python train.py --n_head=2 --n_kv_head=2 --norm_eps=1e-06 --rope_fraction=1.0 --bias="none" --init="normal" --init_std_up=0.0313 --lr=0.004 --weight_decay=0.14 --lr_head=0.0139 --decay_shape="linear" --seq_len=512 --doc_mask=true --train_tokens=352600000
Each number is 500 + 25 x the weight over its row's rms, rounded and kept within 0 to 999. Layers, rows and columns count from 0. Numbers have three digits each. The size before them is the row's rms in percent of the matrix's.

# up: layer 4 MLP up, 1024x256, rms 0.121, rows 220-319, columns 192-255
# down: layer 4 MLP down (transposed), 1024x256, rms 0.104, rows 220-319, columns 192-255
up220 094:494508488484544477461517519537504501493474500529471560515492499512549503522506539504496527528458497491499440536516467476517500469475514511483510548508526521542511497516519491516524484483477520
down220 097:528490458513504513500523516484479487475484531485519516517522516507478550471488497515518476494547504513544571473492550495555505519515508490532497439515533529481499477505495553475479522494496495
up221 105:483487482506511496497481547499493473487526498522454490500469485464480505530496512486501471475486552476521516467473473520521525542524523525540508505513553528485512497475502518489480475547497510
down221 097:480508516480481473496548455510521520533533488506534539498517509565532507474544523501501454505511473510507485530493471528479510474483518504506489480484507533504479520521533468574529502537476495
up222 101:506532486501526525510522484487490501514477541477490498548483526543493508508507495492532519490505530527510529498508505457496476481527489486459549517515524478512504459500495540515516495514490504
down222 119:496502524495502493459537451500480500480500541475502514460552466501513492501521545510487492506505501480497533512474480482495512489548508465521484512464497479504524536503512500508517494541488459
up223 097:489505508509508529498487474420497487507500543520513532508486447531486540505483526468502519484476512516473515441515496478482474487454509486507497522534484511491471511509540521511488475506477507
down223 103:531483448539533505502539560509516489472486510506498468489501506499476468474485492474487504494526470526476490539533516528496507490485499498506516478496562469513523469507505452511511502468508505
up224 100:517518513433492478511497482465538498548450543535501500476495520495494492479496491473458487518539514526481487483528486486481490459524502506482478474518476522495493539484465488499563504520512476
down224 102:502489499523525478490495518475493496465453499459504483494517502495487510491492494480520512534508437479525490510463474515547516508489491502499526507539536470507460497515539488568494492527467557
up225 095:458478499490492497492504479496490487500478573464505489548486500548537467529491534527490522510491529478499547487497479497491531526513502503498559500534511513513522467497458528492489511434539515
down225 100:486560475497496463495501520498503508451515494541473486476541512516497508459547470500508452510469496504493458517495494494504477477494515510496524509514508532510499480528489484552528509469506558
up226 093:464505485506482495513505501496506506525533496513513493534535465519505494544550526500485510502467505452498507501513452507423529508467472455455509473524522556501535506491509496523544497504547515
down226 101:481461539502488531499492482497503507549502492518466492504542488491495528526485501511484530486495518464493516473526507512512499500526518513550505590503513439481542483520484506497529475440487496
up227 099:524490505505478498488531481524495457495523481467500508482484486488547499490496462477523491538507473499491520496486522466520509537564515535522487477544515510534475555492491515491514489475513528
down227 096:463508500470542508495522579488524526504468491524502521481506521507462475527477519550488495453498538489506472506493447516458510475460492466488502502531505512489533492505554476476478508480487516
up228 109:489454539542483503469561498485505522549477495495486506485459512508478525501483545488541493475506478411508495498487491456466532486487500489518464512495542502476474454483495501477481506509493478
down228 100:536493513477496508486514475471530489464518492485565471470506483496466497532501529489461500507487482527538508499499479464532478526498480542488531488456480462499515521503479528515529475501535490
up229 100:507425499513485518478481513497497481528479494537494533476552518479508493523499524514488519522517493518510494500451491493513489491502494498500448499511497498527454531480530536519556482460498499
down229 098:495517507493512498510509493511489538463478539533520472530475512485494489459463469464535465545517488485526504510546536550490490551483466502514504484500501476500545480494509470476446476501535516
up230 103:461502560473476501508465510460512504476532505518509480526510469476493515480518465482523542474514490530501513522529474516484489476508491524550511491518540484494467506472497501551513472535472474
down230 100:539503504475517483529546489485496467528512492523520519481485498504516493490478519475478475499498503479466486481492527529503516480475494485497525508471490552505503490537509500453480538447512530
up231 099:544492504515461539485447478491516479507482510483505507492484494474500506464465496492538525466441458498489498497512498471525499456469514561533477515545528483499497506485472514484536515509483470
down231 090:487505495479518471497550507500482490480511496449460483512508522519492518528526526471458465561529499510524494507478516507474507513527470454431520453459452514493546480527525479478503504497538551
up232 095:520461489530518464466522523497493486494534532524477481463454506482481493515522521516496506500535450499504503538514476487524523533542498478500488466487471480473502513512520461523524504528496449
down232 099:478509527485496535508459523506478491515487508452476507494498481537526502445467489496491516487480532491475528508461478511502483478467504503495526556527511476557528452482468552505439523476489505
up233 101:476524502509526498507481491540524556509494496495526508503504513450495543511483498535537538511474490496466453470516491483527461543487537524476517470479485481545493529471483518468468486502476487
down233 104:542510502504492512462498524453491492545482467488544529518483498469519514505554541503493504434470455525499510509542515481477512524438497495516479462536531565474507453509478478471510485537516499
up234 094:503472519500509458466474498482490516498500500442513524524482489509501515516529474417491513508506478513501483473454496525454489519500503496480496530464474525522475490509482528512452527524471517
down234 110:495519465479509475512472481564492503448468485500515507510514541537484490476492504465502543511469451496494504546503469481508541514476511529546524526486519470481490548532499522495473495539499470
up235 098:535460508460501557524464463507449511510495475473513524530508487521520505488511509522467500436497462520521502507515510523542435501488481508454505495503479492469468514552486473512452527515515498
down235 103:510544478533478451479504571536520491497478503483459509473517570506530505544520514462493499528526544536458523499538494478486526521565486527535490508489471566506521505469481506497504470496486535
up236 099:485499523443521515518499487460499497507503496463470498471507473466499506472515522459504483510492502509490522527551494465511498495486512523517520482509501531483496506501465471481522468462509471
down236 104:479479498510502493519480491541507493452534474481504494527457511483492495513486557512525484485543465521497479523518554503485508435481546488530526466447465469508517533509520485484509522481469487
up237 096:513477463516497450504484476546479543510510440494487490469530487517496534513475491455500498493523494528526504548568534508474510526494498531497460490485501535559524523472527528496487528535485527
down237 097:505497524499518554498525502471503471478495556492507548497518514463513473461505506504518502499481497461485520480449492484544493498505488502478555466502533459463483483522459451492485494505510497
up238 099:491488474544513521535528455505484537482491551508471518506473501500448484520531486471490497472487509468503531498472475502486494446484503511494502516486514504517481467538450513514534510529466521
down238 103:479511479530482496536451485483479482484483525516508480506475529532487447483468498512466469524511496505535452511535466447493517507494507505475492503506510497502537483524509535499452472428500536
up239 097:463501520483502498545496542495473498494484507502483442484537512499472525486503525498502521510496486514505520530516492469515547516524524534481500479488459519522530471491538544543541506532525510
down239 090:516527510498508526459489465520509528480499498504502545490520511479524452551516506531513534451503513492507484457491510490503463483467504478496505518481528515499518476511483488492515493509488491
up240 104:511477526515493489460548485517505497517506536491520478524470471505508501499509521479481498523533531482533458468524480520510512455472491501472509533493472491523477505492593495512491501511499504
down240 098:467507495524498480550437536514452493500508492457482486473499516495528501506506453504487515519494505506452528487489537491496503507499535493527479490529472504507527489455452484468466514512510519
up241 096:519476509509487502463484559507474503469510500471474534450484495489441493508478568495516499502521475516532474536495479513495512519466507496494506484470504511478538553475511505488503488511510441
down241 098:488473466510523495521522479536506478514508536471479474489520501511489480501497459508520465510474432506461508452537517505483477562458506494493481534566480453509439444488532521513480548476520503
up242 099:496494526511473498455506500467515506475507480464491513491526520531493474490476488528508510483515518474565488504497494516475499497508474473480455534540502523493534504517525508488463498513519503
down242 089:469493471486539498578498507495512461520502479540472460494529485503478520496500492489456483494505503528466495516471496483525470512519531503478495466493489475512485511455482476528527500493491500
up243 098:508564466468535481519519517507496557475494536538462544560484485516523505500533517500530494522518484508470470472495497474468489468478487475481443513541524502514480466474494527484528518525510478
down243 099:460527502493475491516493500475523496529511517500534500452513493503482485452507495482460544484486492503510515490525473519454566510487482504497528490514476508516520526539537492550478505447475497
up244 105:490486512515467553548504499540484482498467471511505589495507436472474488513485511502478502493484497483463476479500477486525489437514464511505514473485501476484500521516485525493490500459496498
down244 104:478507505486505462495523520475471552477555468490505507497485505549494455507547486488504489515495480495490533511471477528486536516451470511531558509499494493504512497497505487458534476521562530
up245 103:516488510474508513524514467505538507483448506483481505533520521498512520524503495499540452507454482492496471520447483506453524510495507479463535476525465481490475455493499528513521508474505491
down245 107:555564484460476489474460476509513530463523545508542497428523457443513520475474521494520525486522525494484497529514482546498465482505492520456537523502527538525521548500522485510551513507478451
up246 113:459479496507585495443506490499544490503520488493537540476513513521497452495468542446519513535492516490501471481507510497476498508460524493454500511511527483514539498515504489507496482492517493
down246 113:506540508498498463473501488501483483534532534525499451479512528532469462520509486473551524526500452486475514511467486501510487492499495500523530509497493522473496492483517493502501571514466548
up247 095:478562536472475521491495513520503472465521485461479499508496499495494497492508476534496507473518466465511510496492530525561512555505542549473515477492465524496503547497525507510537497583514497
down247 090:478429509496496454518514473519479517524511539510487524469499524518479543498464515460504480525484512525488480473477479494460484471495473440522527528511461452515497460524488511524495512457494500
up248 099:531487484497516476506517516505536537472502454512457443450558490459517497505524494504487513484530504448528445491506513492542506455548491500542541506501526513515514492520504474519509478515491500
down248 094:506506493528465517483494504486483481523512505455522548548464558541497480485432508486484489533473535486469524519500475473467498523475476497462484509503497511478507494544540475469490520467510468
up249 101:532459481477523507502493527484526517517446497479435507512562478508521503501542515504484546524487494503514516518551499528485495522510493513494520519468532515476481512487502493497485508467490527
down249 108:462537505493415540524534502484483491528545519492501502498481501515489480503523512446522501428539498513565489469517500532558509551461510496544459519474471471510506458501502493546491458461498500
up250 098:513539525529498486510477484538480568492527489514509522494527505498514474486525508501520521480505537458498475502448534479505499485514491537488414446516501481498493490462464439492522510513499533
down250 096:504483510541559517507532480456525494508501529486445465517569527491507511488495523545497477568541513521473481496520499568492518541508509426462563539523514515523481516526482533526485483505489507
up251 100:450469489478470516537516606509493519502510502473491511498506474468565491500496515494483540483503516497502469468526512509475532561501492458517517483491492498476471486528522468471514483500487518
down251 102:487527497535435504452519462500504525490479552506481522480492521525476480492470470478506500513487496487498547522526481493530502495545508557483518516499479509508470523528509533496476482505487448
up252 096:474471504472495526497524465479467502504515464500496516496521467458509488500498463538499502484495438460465537474556505520497511503513508489479520503495523488497525468493501465480556512473513475
down252 094:505535480491501465473481509522541484494432506492517479492546501516523461466460527498504500545499544506509514477441530493510482498479496481492463476502509502489480498541510525525479533529459532
up253 097:475483500490521515522545477490487492470472515483504512491509495471496481520520541487469510536507523518472472500487503532454483465543463501491554480516479470542494496500533517511518496508509502
down253 100:488474497546477528517489490536469504524497482476479548514498530471474533480482502502548501483495516468518526488523466502508532524466531479463469505513466473474520522457532468436450473480489505
up254 088:498528455488515515448537493477470463511472453498445525456471471448472520521494512468552484494478508483467485488509502486487482516505495493511480487451511478549461512491478512477531516515503501
down254 097:467487512477461472532457535522465529487502513535536489526510505529512512457532511511449524486488453511518474526497561500517533490495516496480524521527508490473486503531485519508483483527519505
up255 102:512464531560528498509498441519475505479506493502495491527500539489535518487528496492544491470547509522507492510531478495488456460536500474472504480548537507507452544510537492464501504515494495
down255 098:541501466487483487511471500478477495475503515491466495447460501452513453481476499528444475515507552497506544480465479447485547515459523496527540506521514504514551428478467467548527487509479503
up256 099:477502505488514518485491460523512494503456497484505506516512473527527512516480522483508491509517490534515521480525513503548507529490540525521536520487515500445522547490503479533495485484477506
down256 093:510515481513496462545464520484503508495526457486487518496517528528472501489514475549470503498436546463477491496472502491491495467494493506520501472483515490533508505528503476471497520491533480
up257 105:480492527486467490525465476520482514536478501495505464518489529507521504539499555490481508529469517469520497543476523499500479482499518477503535459535488514495493481496486496483536461519568507
down257 108:511520463554494469461525550496508501508486483491477552499509549503479517505466492482500526495540513481521511505542519493516521494462468520510487502476513532503474557542455505560504509500516526
up258 093:479496488515501480502525517512461527514504511488522546486434506497505473529529553457474487479456497550489446510483540492477496493461496520514466507502532484536503499536491491544521518530488467
down258 098:516442482466515523511469476494506479502510508523503493521514438510486523470434478511504475513541502524476541490513493490507521514504520539462486508508491470437493478481498496519484464453543530
up259 105:539521484543507508512485479458498445546512516481511502488522504496505518465466558491501455515494503511504478497502491491504478486506539533449551517488520477510455492489486461490495487520455474
down259 092:526468504469490487534518502534483526477490495477479530523519509493497483494493468490533514509523495504478545497475502501507540520455496464540460518449484562507505476505525548535494522478516440
up260 115:507473503495526476472527491466505527521523467504494469454498465479475487502504490498480525498419533523494538470505543449477489523510486464511487479453500497515513498526496527502498528525518495
down260 139:525487478490514510485492461487506468484464475499476484483530516492486503534509507456499495503507524537498538473538542482502517544504514475492483523472493505517496469522472502476496510487479545
up261 100:489516474516451457527506504530439508513518489473462478514505493489485513490464493511495522494500519491528555469484525523486485521481482521516484503486490435511504516495495493525510507510485510
down261 089:504461507462540513457495505515520477506514535480540498481455506452525502516496480516469446480510489474473444514506507516495527491513497475519489490482525522518490462496498467478504515511527491
up262 099:515498482497484518516529520496500451525485550504514541509494517527544491522528578492524495480489507468515516492475561457510520496486470489496454511510515491509491491511469500496472522473556507
down262 105:494501500509458518519467480511472532488498483525480525487524446491481466502486494517511490477517492494556538512489488511482496465459493463497484518482509561502471492505522544507484523486487485
up263 097:446473495495525472521469495475523468512497516460486474491498449525467484540499498507497531483465501521519509480484536497459523482503473472510416491511500480494541526481529493524479535501496476
down263 106:505535446482509467535520535510526488524485505507510532518499552518532492517501509496553501460513524498500506536462492515539527511528536477530511519538472547522469521517521481476495483488495506
up264 096:457546476522488475496490490436516472453528469456443512487513454500502485543478442477491461503472501469491506499532507487479484532531550489504484504529496552506512461539496473500508520496506518
down264 099:468503491509547511468510519587511519526512509439507544475518511523478525466511490500489470567513491508563516501498505554478517499512497510526516491514541458513484544486523512491507487490510504
up265 097:514489519495502469528536517456530543480514507498445450512550507464469497472498510462510504486486533476466449484479435463497484517498477512546478517476552483481478502448529483505449561515469556
down265 103:489520483539445524526551490465485508483473576494526500509457505517517471491515509479510511497463488477481512560512481525506518492506501530492477503504472475490487496507499528517447451477476487
up266 103:520488516536523498493509530510519464536481491500507503490442523478460496478503525486472513543518502506519511451495522488513484510455521468488541555493504501489465492532555469538503500478495520
down266 100:511521496485475532461486479497468493497513490502490476501564469518537528517460524528519503518513483487456482506489483476482516478511505490529481486488499434481490476502432537460542477498473497
up267 088:529530506540489505483511486499483488487509495493472504465489550492481550496519492537497493482484481507489466511513495513457523466504501506495515489545493512559504540468456486484520543552498480
down267 096:501475501517473505528532524525495492521505445487502498479515486482514479536514495502522500508476493513490494520451482482543533536485502463516522584514487494492494482508471506556467479479492518
up268 098:542503471483528467501492479497543487438498476529509552528540538482509486476523515483523547522491523465551506489431544509484518486469505491490489490495499462489552466505510475517470525539527485
down268 094:500533486489533505516509505515490510514488498473468462475502450496470521516467558493509507472449491493460525499563513494521476523534516454475497511501488536486499549505494482454538491504524490
up269 094:492487526472522486506500482496467487500496519518494516508457484457477485493471484501481529479488529438532487515506508497516477507511518478501521510480478538470523505485511507517475500518497535
down269 091:489505500556506507486513493476549528495483467471498512473498492544522526491532498499534482567489490545489543500482497517478508484526499556481485513518488506530494481510509488451488535529530530
up270 101:499474480497464489485520518503480535495490499482504501510546496513527510463481517557507485449479497498522508474490500507465507485544511490502440458517476568487522471465474501460516485459513530
down270 097:493531510525516498502488493498515476508480490530529472507458469536471461494523526462469506481510482463477482504493501486497501546464475533472481503497518452514509506565541502495504511541508498
up271 088:465515475506476522477482487485518490494478529466455493509497476472470549513523504521513456500509550475486508538506479547529446544525479508551543466505483501459467475488483466508517480503509532
down271 091:555476499480490495506515510502470483509494462497499481494466522521538481514544521496508477498470491522513525477470536461491533442481531487469469529535478509556524538512477526476493517514470486
up272 105:506488482512489497485504479480500509550457492543444492510535516420486506511490527549501489546492523478552485517534504524529573465539514507500449478498470473497508525478490463490518469520506503
down272 094:495503527467499487522505518522528484478538538486447502460523475547527518517498472425493501481494510458448458478485513457510472493479503494507497520490516512553527529494482541530535556505494449
up273 102:495500528475451522534505527476474461520513496466531480502501493444507506500480501463524510458496498534515502519481528466507531489493494479503526520505508514478483494470458501481542533484489521
down273 107:518526503542537477505489496492492478475506481529531491522442489507509497453506486517517496519488476494478483486457509549529480482526485527480502506539479483494472490461447487477476510512465507
up274 101:518488516491479488498470467506485504536507538485528494516487514527500514505496545532480508506503478458533459513474492487509450501473513504487469523496498480452529523491499489528482496494477482
down274 097:477474522525503488485562513484560536483543487498504524461524493453498483503502491507467487499501499527483512509494484478502520535507509484505506496455512464539509469491521470527496486504502510
up275 099:474502494515510424569523544480505502484509528491472514466502560465458509472497470494480484506496496507511485527522465506516519509473512530481484500569488534510509482520506494500508519534520504
down275 107:509534507487475493417475453516489511479472465516488501544528502530509458457516543520508534517469502468482536528498550487545491502484546528510491511491493522479483493521525505526493528492494457
up276 101:457544483518497512496508474502501505499491490574469478490450506473456478506513502500477482425515502506513523489504527476496510465483532484535502452539505466481493464498502464511521516501516512
down276 101:528447497513471499540488493526476507516509502443540503532533483528520503504508499477515522520475489500486508511531467503484498545545446507495524559475468525485490491537519526525456491500497518
up277 093:531425526505492496502507537529540511522481514486483450515492465549514513551480517488483468485513476500499493538471488491522486489464488477518482529518442483479505478473485482523562506516504499
down277 095:457510486488481494527509489456475471457515467510498517491527511438502521478513487521473536498477518497514528464543530534489508482483524516498504507485589486515483528529521502479450498488494507
up278 092:497503528515484506489519494481492554484493489482502487520508524513457485527519522489500515536498520500444504537507520490522489475535461463504484494478503470493473436526485504492494553461451549
down278 097:517488491498527477507504485487463508471494503488492523483499523500502514467472507441506508475520522479534471464507492513518525505470522514502530518496550504498522519461506484533486436509492520
up279 099:473492501507507506534502470516466530475495512514479498510522463512495502497478516534496540477460483520520495492495506492460495500496510500458483511529524479524477483464474476497502498499506481
down279 104:465490517449513487496503497523474474478487501498532523484480508436481503481507462491483492546547496456507504540491489519513516483492471485493503501494489489474537491525497484502470515528525565
up280 096:507457505556471520423458510498481520487516505478504479518519482527452442502535497513491473502522495469508494500515580500464513491485513503528484511519491493498516550472502503514500494525471516
down280 097:494513504444473483522523505468504463536531539485516528499494516484534529500515490547498546498475499534500480516510443538489495533488508515505514468499531515511495475531471526516525477474511481
up281 100:509482488477507498523513494489531534520496515510504466486479483491490453551464496534468481469524539482438446471509519484542489497518510496521529557499462492456543495493483536521450515482500492
down281 099:459539477547490508568433533484487496522445511548500520469512528485491491467487511522492524508527469539523515523506473472485470498502451520464494525483493536508515506526535516511542511491523517
up282 102:491458487486457487493487458506509477525498505481508525512442515486469520504489470488497496465478527493487489526449518509452492507523481558552470481568482473449526491516508510534525504511522493
down282 112:487518498501508480476489471529484462504472501485486523503506502454523517487484548541529507495517519484491502491495472469528558457493565479524473519497499498530502483537520524496470490521492499
up283 093:480537504497496526527507476529506523471502547551497493505539547481484494483548485452473485495491505509524517470488498527511438515518482549489512489511464512535490484503558503513531492464492533
down283 092:536483505540490472504471517472499472556474481440466502527498429522502511530445512535493511523515521507499500534508484457451515522488534463503470492503521503462484512495456471476494520485518474
up284 105:504523485477457507501497481473510489539503526485481507508492531460468504493486492514488503518528514499500554421479495482496456461431507503482469542535507525456516482469495494512513447516535473
down284 091:500509507492506532501503533496493523483489490500515503494522487499516506538504477477487494530466510501480418568512524505492508514520446512530499483439486500496519454496509516494522557488502532
up285 107:471507518507501490480519540489515491520505523483464493501523484484466505479500561514507488517458513507514541521467504473495534530534469512493551496478459497515528508511529468529486520489511433
down285 091:477500499471476503511506485529460523546504470476488503497481526514508512502492453435485482480520504511484458480531485510490484531457491483458474482518508506517491460491471536501517484522520535
up286 096:507539477483527503524465484502549510515485487513494516470507517430469485515527544509528529490514543489520448495502448470527491486500533540497542477508481508481476535469539517490474500503502469
down286 109:505498524510537477531518514527465511481482486493505546480487501502553471510478480512476509536454500544463499531486494495481531513516496509558466462496578530506514511501518498513500464489501511
up287 098:505474490526510493490488511532482488508469518510485558581521491501532450489476516518466518511446553504530497548496495543478520482484488527476514480534491520517515463508510474485476535506469516
down287 106:492471468496542483509471529468505496583490541510518499496525465497489499507538458523468510483468490540525474465477450535483524482509506503521538457488525504492477502564539537498473467469499469
up288 105:509517461508538507516497507476479439526441522497485493511510472485519539529465514482490482541506482486491485514483500542478500506527526489490525493485511508512491524509533522483522474493494483
down288 107:491507497526487547451523505504504489464561554448512486536485519500469446528480496536488501470536519502513495527490542456455518527505509462508496499526485480521499470499462515513507454479523514
up289 098:467517531489472501505467521508494475538541532497537482528519519505487497520526517498481483534494523477492484480491484496492495498511542482481534527425489463518483524484478508503479482511500505
down289 100:496463486528538501494499490455435547479483516450471542469493502505546527474481506515477522459509495532509519518513486513477525529510451504521499494539522506479516517525489490479544550505481475
up290 102:515496477486469496520501534499523503520517529509474500511529496498546499501540512520520522498487477509495486463473481475552502482507519488533526523487504483562455528505494487521534491514481517
down290 098:554508514494447505490453472510531514492517498517506510544492451491438477545481475488490504505532508514483457518517482478464512472525493514496490452505542523491500494488525456534523498508526504
up291 099:522482517541494517469507487485552518434473484504526455514523474489502528498471497549484552550493510494541530486490492526518515494470510504518479523530493484488498467483509481509504483472473527
down291 092:500518465487523510520490502451487482551504492478497503472465498469510491478530481546522464489530497540494488508496560507494521502491543485516520454527524496497475527548477523488489544517513507
up292 096:493539500480527495538491490504486511514519493504467508481523479513499523512536486505524492476460517528492524512500535530492528488465519493529493524538509483488508509525510470477493494489504471
down292 095:471488496559505488536473515538494495537477509511506524480503536513537464520474471518475540444551531489450496478542505513466482513527473486503500491526477523491496498487451504496512506523479512
up293 094:471511498517526522464530467472514502526498464483509478537467476512500445492506512475503528488476511487537528538478505453459486507472527477482483538498492513494524547529501535466477534469516497
down293 107:491535512491486539497536482484475489477526474514531520517495519526489501511546517518485516488525496533484515523496494524495471538513526479516561539502487462522466504485507528461488457528450508
up294 100:501463501498472473502535517478537499505482550512516470490513486517487527558541508498487511469541494535484518507535473524481513505435505478484521543529496482500509471517526457515490481512496450
down294 096:500523521509511511481479508517485546511521451518477498525497502457499468479450484481492482504459497487492491518492538506521507506550490500507496478477497508482481536505474529483479466474504517
up295 102:495453495538485498471503492484513488487541456471517499548468513441480473510487524535495471506509511496474471470499546519518471483459463475513504485522474495505524486516524504528507444491513492
down295 096:475539504498516512519464486510485444511480513508489482510503488508525510525492494517487540491455510458532511492487455483479516526564537506519508516485522513522487530449493486474479517539480524
up296 102:500516489462521543540499485527520486485466510490481529574513501502475487487516510528564516516536536499489490505476500505452503506530494480493489487501536497497518539509502493493480524539538514
down296 097:531516498461437459474522474504500488512546476526504482477483466495535518469537522452481507472538460511490549520517534468530518522529543484541536526442452484461476463507519534498465488484464521
up297 100:531516442515519470496499518541474520499516497534465487464514511486518489493562490503508513542456504549491515457506534466501490512483536488513548527512549552544520508475541479491490458515493489
down297 087:447499529486506525519527545469527503516493512476528483503508478459477505507476521499494486482538514501517489558506481504491514526529516492513458496466437455436441478483489517507533557464479498
up298 101:487478503514523513524495520540510536483495508499488511467542514489480506466498511485529501481480496449485479517486486486543463480504453524514532493504492509536480482526518509543472504455507460
down298 100:552493519521505472427519505534455460470516470506512525551492514520529501506506479502493485502491521513483516537531496524483474504442549461476521478479492489519521554487503517539488501539460495
up299 102:507452503480496499497508490533495487507527507460515477483522448512523479526509515498465494509513477509533555455472486487498504532513485509497508482499528477498491489460507515484507485531512474
down299 102:473508476501487529516504534487540484477464493506521496494504477522498519541525514489492516552535502502490448467486477504469525476506539497469508509569507500477517485492513472503485464445525507
up300 098:524497520476511511508516545551516524498518504497503484522504472523509503515518494514521512494504452519489498496498512482467490534468534522476489475517530500479515493508510484490525459506457485
down300 096:471492493502480554529484496454443503492489475484547510470489533470493498508527512418489502476508487468487483516538513501509554486506468505516464517478451543484504525516511501525507537510539499
up301 100:527492515474471496506489493483463503500509538472521529493528506457501492510566557478454488518511529461529510462490506502465505494452486507523523517501507491513472476566512483497505525488518506
down301 100:529542495548487544511534480485540460501486494479489484527490476529472513463475455520511505460495479536453507499529519507511508532525510489481504480529480541517518510495460460473496478475465438
up302 108:523481501461486520505471514436482474470455492427524507499470527504492503519542468504527470532458495567550471520471492499487506499503515511503524508468538506481535518506505485532480481520526504
down302 103:533499507535521497494472534578517508520507495485446492458497506540518492494443503526497504516502508485528491507535505536472485506494501502536518501525503502472498540540518514520496491481452469
up303 100:517519517489543493500534484485480525494488535478518527552519493503447514526476531492503461475492490503453492476535496530494504486490493506518487465516476476528491486520493485492492515561507480
down303 092:500474525495467573519495486530543504497436473525459483471492491497511469477485512497467513518515535479493496521511510542520446506517496506453514505508470517460515472461525466482483490460518484
up304 106:532518514465504456451469522487519517528527468475470481496504516474478493490490482532568490496520518535542534503485519475557443498520490495501472492470489524525500500472512504455540495487506490
down304 092:505448485522455519509524488510506510481469505524502523530490508506492502546507494436461483487527504515474463483520491516532536509497499524515479498516494470504504514501490489533503490464474523
up305 103:540497496472497485502516517490534510516483482488476463511496525524498511519531478499512488482484492469548544508542503525510545510499496510493498517486517487471530510478495473510556539484512523
down305 089:483465478516501511473480507499458458496538505513516511490495473500504513490468515514483500479517523507485498471458493476473484495497499496502522526487480493523460502529511538529463472503486477
up306 100:508510494511504542487543468489466482516481499535471546497441510537471476507520507499503466458519513460516456502502469439545499521442483487471491532554506506504557460517496503522500508501497523
down306 103:467486510492547462542489561479510492504529483467566485486537465476518524472487487538469552558485469516512486495495545556480485487540550508535512512495506502500468545490475545506510507517530492
up307 099:466560498501486479535504468507461513463480463496509523502468489520469496500539526494536526465471472501508454490478491509501520479503510540461462506518474498519493533535531516458481546489538497
down307 098:518543467511468545470487486510489498515545482447510499535540519508512532482467537498535525529484527477505481474511543494502486483522511535490487443505481520493501479516461485501501489494503468
up308 100:531470485555520470474515484499522512524523522499461508475522481499497451541515452529524551479456500487545489509476500516490529510496487499510518506505510542447528525518469462507486507546514503
down308 095:545509500480528531428498520513527472469530516499500505530504516441483485480517530577517458557503489517519502495537528526537459503528530470477490511524485493499482464472552493517500495508467510
up309 109:492502446510490544480485485506505506493493462441449517500543459481524532500466494523530484538501501519505499507481497542490507463547495472463516473457482519499492500496496475539516480495503471
down309 093:517516547481530442528450516498494482516530519493541473495473538493498490489518540499510522473456492498498521507506517468524471494439523501545481537530479465519488521496474518471470525558514547
up310 100:520510512476513536496519507482525487511493529547550474483534512535518508516503490502484475531508468498492486481493522514457450465476519463507505454465480474489519487481516463493551492476513460
down310 101:519476500543510510537467463503462464433506488514493524491527473499501479502499527458541526505482474523510478524516499492506491539497499513498406484477474535453489499515479521507502462492523469
up311 099:498494470477513497482527497463552502474506506498518547488496501506461481489520483482529520437508489492489467453518513511543478496549520481510495515508505531480490527455515466510536511449527500
down311 108:480499517468533491475501526517478507479541462478508483487520533557525501525473523506523520537486499518470435514482488517533509511546444530497509533497486532474500486527475498490530488491551473
up312 116:492497542508422539514545510456495514519542568475512525500471460496517488468491508490519475496494466490486488451501477508489520468467518532514478507501484503458504468514481498542504527495477480
down312 121:487475471520543455531523505475468474472533531502524528503515491504544482478525482488524542505497473522510514496484503524544507507502490463526535508514483474506511491493489470512549476479516498
up313 091:477495488525521524526470471538462511514493488529443537498504533534474538502493513500449495494495487491492470456492474510480476531496488497531491465478512550479469508508530531519497507514533507
down313 094:518552508507487489488472499501486487473498517504517475496494483458474476506506463502555488481458479468494530523514459523553501475489484465534499505477477475514509479490491486480521480516494539
up314 102:531508539525494472553484546525476500517538540522514504492527538496510447522487493495505535536502501540532477550504467482515460515521478513506479510513481481518509535503532505515486482493540539
down314 096:502471517510444505510481469507507477492472500515501480537495433473541532458522472500489510487481531453519528486512506540508510522491515514500521525521498505527487466518469496489503545544459461
up315 097:542529453510480519526528496502509530506504557536486464470520499539472501522532482537513527491469496472507544469490508505481546496496539475553499530495498484447494504497501459519542531529499509
down315 094:510483521496553484501487490535485487481528477464504492514502508486511509458509528487473456577513530521509542503513500484468506546505465489419528500486533509504499497545489518513475494507521511
up316 105:495478474510485441515498495498513483471507475509499526496500541492496453482508527531483483531487488518476495514461473495458520458491525502503471517506471446456500558460527528524474529487495499
down316 102:567523501478509515496491481506505500510471489459502481485523475504517517502510499498514499504477516453491530463539522475476506544503516493473469495507507465499498467488497459498483514493512501
up317 103:488462519504502531468481497505529475504504469465497545463502460487496459502486527481542506500511531497493487513498538508515515506486461518520437535518473506557549477505512465504503479521518507
down317 098:533507490507506493520493509508488511516501482512513468516528541538474490520512481481490498492499479535527491496498502507513476508487559535487579505540483461493492537515507527487495508527469476
up318 096:504461522508516491481494550486481474513495530519487490465494490488486482511490504550516475521497561470487487510477533463507493493478471530518529504467481478502521509505486503519486489512495509
down318 092:536505447444485525526473450481492475529483523514545514517517503458529479523455497460507510481512507543510503482514519493480504467523531489509472486485514520520478519482485475492498493446454501
up319 094:587528493513449475510556491513497503494424454469496514501510534441503539502466470530491502470482534492498503505493527500431523511513481485479483541542460488557529460517527498537493486485466517
down319 104:472476519481502524480444512536497475464541554557475487524510496514456524502517509506540492500521512483495518486494472533507514491471527504503510495525528522461501525432439518512449472484479478